config.yaml
d_model: 128
parallel_block: false
beta1: 0.95
seq_len: 256
z_loss: 1e-05
Each number is 128 + 32 x the weight over its row's rms, rounded and kept within 0 to 255. Layers, rows and columns count from 0. Numbers have three digits each. The size before them is the row's rms in percent of the matrix's.

# layer 3 MLP down, 128x448, rms 0.0619, rows 0-127, columns 336-391
096:086129122130152115163147170085145107135115157173090114110147107102087175103162092096112140125166172123191031138158105117063135144149125127122125107092156063127194162147
098:148138128191098158123153177116161121128098083210178069143217119102083132126133158131168173150140143163167071147229174118113121210127165122122097126153122090147141082122
094:160141075171109127100087115105165166109141082133155173119061125161169095088112105140047091129146122155152138148093122192137051088122122126107104087086088139114181173157
103:175147195147131183092107183111144129127128148120102096137172140144124156100154133100086102162135146135106127127202041130188107089109177154142205160108169124139139133131
094:142130097082153140121124147134064125142128221101153106144102139144140070090114145122089156138066134094147160119077074116080124198154106140133175126162051156120138110152
097:194215139127086085155108090152115194142154092082211162106087123092117183120133055148110125136131153128049081115092213159147111102164086086108154088153102085120144133173
094:173130098100121151122135178162164111120106072186130097108073068127127061099127168114058130154095109049107130152095104153094089116148182096120179113161110066136143127103
097:147114073126144129128117191102102124101144165149187078116129221133134093177148128117227114120118129103158126130103157138119105120137169117151151136106129152126115149142
101:079140123096098121140149137166128118169082146145139241106099062159124136080161118097152062130085074049166117136141142144082074091077117134114133099106162214150089079134
101:133117144099122148121136111113167144110135158142188126124184173133132146118171120059057095123097167162154104131110147060162149134102106085112088139134117126134112097133
091:135118210117132121102101072130132155151154154124143167207140164136158111140134135170156101142063149104188159128104206116090148132099169197117181099096104113122078103116
100:094148130081167068111089152137168147097136146029148111154091168116116115088183095136152151123157096100130132094093183100121143092120092142118010117122080137144133045195
101:145088136128121133117147129163062152095177121163111121174126137151159162117113106198121156124124114220089087165122064124102059137139129125127110107151107188134099065103
103:161109109130127092080161124151073104049112143149156092129102119119117164118155065141170135125080083167132147125056152130168102139107085119144147151165174143121097135084
099:129129150129167110142108128097116107109131066149099119117080100070162062092154109110145161119134094129106127133113097113135193108146168143135193145159112157141054213146
103:158153147113128135144132152155063103135134153139206134172096123183127170157130216104169089115144112195169129113179171131123150145133114184114118160218154082129127091137
098:100167128123161101145120125088139169160101115158159123168154114131121050095157128151129095124139181144157112093163197104137050128150120136119124121123125082139160138149
104:096143120127145131121158160062110130132167149124087118193094042168133145141105099143151101123136131175108155134149178157115182130130140152111101109174162086114129158197
105:067114161201122168096084121113097197054088065101174130239153119093120179123144169174179131145175140075183091147147151095147151176076185149147133141123054105134131152129
101:182098096110072154127197137131117130123115087118130133133127104144079110122083175060110085186140096163128174142089165146189126124141118116116115147171192123146135112123
098:156116129158156190102090103171176127164118169097118082129155154086119090164145161106101088129119095131132098109136083131172174124107115133112151171121077114138129109101
100:120100175148106113144143121052217139137137067189131153070088092144123159085138095091136117119105185064104108117120110128128121158126126153125132149041110097139137169128
105:186133140208128124113077213112144137044143065129127089152093165119112100111117128086092156157119119114105113126155179104152132108115177124113119127166205055107198134088
096:093125166068115158108088145107163101145118048169158128119162192104116057110100141123159130115092127125156100160044093202145174104198171146129130138128055146131120158105
098:136120104188198081094171165104073197110111071121171191158184137149153188137123142148124091120092132138117141142107137158116121134216131095118143116128125159139160142201
103:173145090132134124146076116111067092177138117129185123144153122196168125150087145113124152117097148173161095147173082089117163166143130099119172140065133156108162145159
102:147154110157114132162141089127136102148117062197075124149148072080101081146141119156163130105158239165096159158139087101180098137062152105140118097145105111133157159180
102:067147203044147146121141149109135167175154091104111125076124156117110083123113130087135113152146100124105125098156148138095208118148112135153135110083074142147148141123
103:128139162162117159141166105128098156179126129130104172185189119149116115116128117141148150140141120145121168118106171074159146164148176162150191095119170150123100130136
104:192144142120134128140101087125023191141143153145103070173173126057118128100118150147065104114060144114108089121136129168106122085168131112139154096067091162115168173095
104:139151076112070163156129109127177140116164172151097164145096156211115154152124186055125122166090092059123101115169144120151192181111197141163159125151172095136105108122
104:124110166139129154161144177133129078146155166086170160169076133125148135125099125089111117151158181152073110141138156186140185101077052088141132128127106093119188048071
100:122100056125124097119103142112168055109099109165109203159156179129180187107126105126112142150173109075176144138149057075129075113189091121136087109086089147116130172166
103:169095105107125153132132129095090122152103154104072118122151148099113063114109205141140076127095177126146157119147131151061163174138142118129140145092178163138105145110
098:150166105122119127139120045134134096114146136065116126119150112157137136146135157137129098102135136071091114130159114140120090205177129151108036123123121128119096096155
099:109119142133157101085151120111110081032116109115135127078130122124142134146095180184061121127143068112111118138096123101165166042099156084135140101146105177116144105122
099:102153118144123088118130074139189198104122119150166078108097133112084143113106092139143121144131095099105108115168101148135198089177093104123084126159168108141132156055
100:141151069120161105088102106132138148149144117189126153110020129141154073145142067109173117117110089208063166159100072119153050106101136138145117115150109133114154179107
101:092138126120168100130167116128148159131118159152182124119165075146176086106148135142115129086122111207135069106178116113143095200142111089123103081114133136132093172099
105:137093119111123150122098141116108155088117151111160126175180117133076124124156172196173104108189167137091179093023147138089131079059153131127092117108140113131086154145
105:117174136093133160182155133123098117113113055168147121131096123072145089111121175142125118131115138140058128107155145152083127105091098140140155120125173092143138160104
104:093122176162131182119169072132118056136124128164138153116151158076161088122141122105128106151080150115112164124186102170198231093099152141131145122130152104132109127040
105:147084047162100139088140134113153124043121202126136132082112071189135152114102151127124126139116164141116124116135110156090105098093106110130126106135109012122115117117
100:102159171146119126119155127185155132133091117173110209123079132111156126154105063143107131126121111191143107136088111079131099150211113113131098119159124115138072143212
103:099124146119112077144050109152143132146073125085142093122121053124125149105100101109117109072086104156085161128201158101113139129148136097146164129116129143155106103131
104:147153079148136115161154141144147150109123103124176109116132167157121080137154113119145186114076117160186086158131081117121152132107138126153083090111163057118142072058
100:117120119095091154120147108140132168201115144171088100103162059156147121138096120160099170136152119096117132148133127163122118190117097122117096133163162147125130097128
097:121105168131138093106203152119145181193118169115067092115057126150142135177165086116136088137182131133095116118139142148097149115115126145116081133112146144149105153126
100:057117137169128180129139117150072121085132123075143168093189118129123165123130052141118138138110144113111110162144090091117116111166087120131131135163115128116083118132
107:109129121126104134155155102127128090127162125115187112089111152104091136129134144151164173155089100158148178146135189106177088160139087114148070161144121185123163112175
097:132086138106144104120140161129152078111119098183112130169104117154138130143189167153118124123171115131120121089093224133098099106149138122137193121173170101132114142137
108:075096154107120169103121118129141120156081111108073109118167142164119142179140079161117125106108150135149168136099187094142020149125107159125084172140155095129077136189
096:091160145114142244134108099121080184133113114137136121194029136070128123146128131173080137092151118136155147124112145155157119131097125166151179139085117170122099097135
097:132129132181129097119101062112148135067151130123173182119167179123130151119132123153113113101108155137187162154113106108119072152133159120148123093194119123112146103146
097:125170076170141119127089067126157038101177096101175122069141160119084154122107173131106120123156132045070126111208120121117138135123095167136120147119109105111189093071
099:122100129126147128122126057164133144137120147103073107131069134107123175106166085135104144149127141133141128134124039201126104060129110122114101158119103143150156121147
093:087124172100130115094092086119101130168119198095099095101120187047078159096167118130169135083127141150105126114150180163176062123100152137128156167131137121135123109173
097:177112123173187095124138147134081083164141147089013144157110127155132135117151091085168057148098145164096109103142095145081119125153117112107082105153079145133135145151
100:135155122096134112131138088136141113138093222183177147136093116163123102158100110124150108178144153135109126139146153121130092099097135139107082155131067097106016114144
098:143111126044113114172106130107077166143125191042183116143151144144155106121162143150132166119171192127142161111140072124136085104081114136116155144094148112136136065084
097:129143116127142086141135123154143225145109175113143073125074154128166127141128211129126115129141062132078131126106168176150159118167112086160129083098148162125096111144
106:160110177100134103095078122101109151135167131127085125198125153116139113171132162144100091159207035108163124146107128141080066103116179135105126101113132165107130077061
097:122148150135139148126093046101106173096111202131111065130082141140162142123101145134134134141145169141195117104175082157165103102160116108135098142127174145127145071107
103:143132148151145093126204097125153139168102165118076178103167102117122137168118224126081139121094173091136130111105160076089155171099099138127160093190140105124094094109
095:206121114087127122086097098120149106083129179107076129144143145201049183121147157138180138117172118104130136147149101148148198132095153071125069095118105207128106175107
103:179145169129185108111146153139124185075112107088093126043164114130117145125151184127072133152221083054125110144125101105123152135143097102124134169157139126125098132088
095:108150085101084116090106166158160096133115081139116142078122084158196132122127090091111164115111049089101095127170143114134144123110148128122098170145182150128133133198
103:143117122091138058108134165126193097118131120104210148112115151121120126160145153136134156121130060187115092104105131115161108144196177125140102143155090094135117058075
104:096165132148149084134153120107117114109106141116122123133153117140117106129114078104119130149119085152151186161117146124126071069079119145145157143101164188115140202168
098:148149153102103187142072127136084060122158131080166123082144090072140173121123077116142153084153132150103081116131153148107108130198141192105111146181058158132083131125
096:114077146167159190167167132159041111137120126146086097059087129161139152133151147144143135156116125083081137118056136083203141190124097120132170161156083216124079155136
099:063089118079104128114175143108123139122097139087088123110072099119129178100139129162120096142146154139248140141115109169129073101089098100132099096085078106122125210086
098:101155130157137098162146130126180155161096059155150133128185082078115050066126172060097136129164118108128140150182159101141154090039102125116189155174042053125138122114
109:136157146141109101136197076120200062134111132053189130159130086144111154080114086162108152115135238101127158113126067146095158191104126116115132122082123121130190188122
099:200114114124112148107086157109072134151120159127074112109129175165109121173142147086116135136144174146068131125149010136112143120051156180135114127113144163135120065082
101:171117166153134115062059150132081124072178126157169084078120107186103131078139144116113144106137120165180146142128137165132167086122136092123093135139113068129246099102
103:142140015119131108145121125118176144142152069169117127122115122166164089163121114119136164118157173126091053133065145157109080124145123143113145105164130129137122120144
100:111174098139118045149143208117135098112129134106127090151099135097121061142134112083076151138110173128153108132191143105152109105106097103124124099146163058123139150150
098:128114155178118140145122107140130126171132120163116125186155106101139078182109133087161149113126109067115144144069159136106148132127109150106145163162054157131110121143
102:031101125086128077116090149209173120106189173171178127096092044148154159136147117066109160126121122108083179131156117079166123138112093155122148128067127150125111138249
101:105176129207095161096194103159088188138146156123063138124152115129098079147105138146173111100100163093133101112146209058100098118111110115136103137116190240142097137076
100:113149136125144135151121114115124126118113163131134215136139134137109150117127078109108117091118061085137180135121128107089134098175071133129141125152116130107149145170
099:157087166154049170115145156153146091110135108145129218176103087122137162165120101168175135141114194139193138112090169130121170139131137162140050110135103098146109143109
102:076106097112092120115088114148163158129146157047084100125185169147130164156172146091149127124066049126145147126090142118155181076080077139135134134191106095139137169136
101:066172191141099181116136151077114204160165154146146145157107146082118135132124084099099128117127120109117119118144130068135181123138110154109117164083159179116135067161
103:111156175148155119172113114141143099148147108158098081133099127146100116157134143147142160125172190167098143118114112155124183123099084088143145135073061126139125147032
099:137137090109174105097141060139148124129105067147139142164130156097108032085133041189099152157181140199095169153103067126133131136122161150133122131145122120113101115118
099:177063114101125101116131156126111118152093106180089057132145187152143077114099169100147153140145115116145116139108096091137090166134095096144145114122055129141150134086
102:151136154100132137107089129114118146147092185066118122168167171102115104070117166140118138149168085076093128131167120161118134151145121145115158169075140086125159185118
100:130110093178168188117122107167136179147125183018106142189138097133110154127186172114135125109150142153100183100090140134139134089060109130139096101174093108148046107061
091:142090117093074123133126154106152059125127123112118067177096122161160177161072116126090112125129093150149103119107133173126173122112192184136138104134104057148130129125
104:072158090143085140122100183146140168127130083148131137133124116146113159136117131147153105125100104174049112125074112126167105203134184125111138125137145182120127168160
099:131125131183111086143151122199148106101149133097118098175133169128114183114107114100101155092131198153114148114080100119100117092139166088126158161131119197114096175076
094:172057143087117039140067058121087163087156144144118133100171135103094126134138104189115130144091161123170096150131104120164136112141092134125128105165087152108093104147
098:039078146145131097123181144157136112105130148223205138144184105211115177158114109109125131134166203145168092099197189102151205137095112122159178144042160098129145134063
105:053137130121117193165057159132179137185131146134111139117195122115168080118143104038107161132126119143161172132149124121116148095158143154132170143134124169140104146184
098:136116150093141077160136088128134121182149146172158139113155171166099114136103079149128133112160120113140087104166049122108161092073129137130179111122086100131108115046
101:090133188171104213129147160135111119167112123102119140093173180159131096137160152159163113113138129131159086143130180116130094177106144163113122123163132191106159196092
102:055096104100146075085096145090033114142074172152180175148123136087087167121102116198132109117110110134092112115119088157134106126110089070137194132016115165108124108143
099:130156071125105102129106132084200117112132099173079132101144103112196126113129131137123144147198058111135140167093159127109176151141151109125102090089144117104147098158
100:124136232137120186113161213116157195070151153118149106110079146083157068115110146188139136094162075139108140078055134217155182142131196156140117120131125207130118088091
101:164140190108153199127144162148133121179125141163069179119104167101131138150138145173113106120144129162152164131176048122133117079117149058134142128104168152138096136088
111:138121102093107143095057123152097101050166147141162179179209112079129122160094191119158131104107111130117121128112115089125076160134110136123158155091126089123152163094
103:091144220113115121138095152075091121140115125116112137113131159137129145112079166107122079114109099084075074146183116128116136199056137169126091123071183120131163026165
099:160091179073112154155166154142080129153103117127190182108090217104149090171111123098102075144094052073134165123177177146125094121184167114143078140200199123142119123165
098:078130173135166156142121135172117131128146133084120122114140126101147135147133142146124131141072075116105135135141204124114105153115146071104103125161107094111128074126
097:170057143093108124161183155138162143136146091107124090136134114136136122093096163117073134131158079173177069132088162135133108141176194145118109130141229157113113156131
106:149162078150101120150136078104118143141158139114065051126116063158103177170167151126131136109162120094113168121155164173143224100137079153127142099169069157133098130090
099:193173121075170137148152051137179085136123094133151086121114165124128115133111118131115073139143128139121191116117092090175088088111208114107141109076155150134119154220
109:179130071111149091109126096113150082148115141158023173146155143090087123121108139154134112115074121090130208134089092143119080076106112158122128137117112148121180074130
095:204116128088145103155152119119140110169160077127151114155136151119142155101118120108137136078112177134142126110137098158143010144113164084137093132072168138119163132091
095:184137151167157142111118129125139160118102123132147128129160121113144158084126138151163163136112111133177099150196062158104085171201074076125115172113161143134129080166
105:069127073172134094168163114112079123099146095142108086086106077152150199148128133150190124097112096160167125110110095096124189114184059083100132128132124080128184151126
093:160106109136145194159099085129117036153124147148114132143176052120121156101171119123149145171133176166153197142108159127139138115109125158145158153108157083114114141089
093:172154122151135107123172076172152101122169053143079149086071096102162106117141116196155125161133124092074138133157111097101157137182168155139109120149156065126102152143
095:122160113162198166102137198115125115145147144097112145075114082148125178132124143149152119143140154114148098119123167075088109087140127142124083157140144108103143118160
096:128114088087128113149108160120138131156078133115105156070080118147143120071129143128164101100127138090163147142162149138073161208106148152153153121080149128145157135180
100:119142066124132099132183181108120170151158063112156069049131166170104199162085145081144173105096112103155176104143147136183134154131116117145099093193108063118116102166
094:102096106079089176126126099158105115118106165127112192113078188139126164145164049116173163127137187123121070114094115122123160111165145078141125086127173096143136160117
099:093126059139136094137119160073122115123133155114127138168139110108112122139120094119061153148105112105115087140118157145165137133167128120118184132129137128121136155131
096:127087041133152094137131092144195155095149099112162078125162091125123102138106110170160149150156154098192114119076095087116162141117109134140171145151170162123185147174
101:138108127109135137194206185093122082171097145126106152079177139070149070124128096120111052123179133105124059157195118143125167084156104125142108152162114168126141166123
101:140130096176106153118102189168147158098140132098149140126125205154143124134127047093130153129154134144169144147128120157108149107105122163129151133113134151126058132107
102:084098119147107118137120193186132143101149084172151114158078141073126164159106093098120167133102107110163106120134122143102058146108159153143137136158158098139170130141
099:114137125121110145133132168155098123102107079134076094114145084122110091130109228174141119123129140190111151124076178158133131147172126145120162156135154144138158129128
098:165124162178130106162044090149119046083132129085148132101137086148097161154115107138128141155083103105137092130102149115142118195154107146132095129106138155121135144133
093:112149108168124131113182112165142067150112125130039107078098132093130096142175132094138115126100184167064178106049093125093087103153172066127105149110175115118110136140
099:060132195078107122174082121096070110177101158085114179138112125138129167124088096104140161102060150091068150121140115116083159170185100171119117121106108181135158096161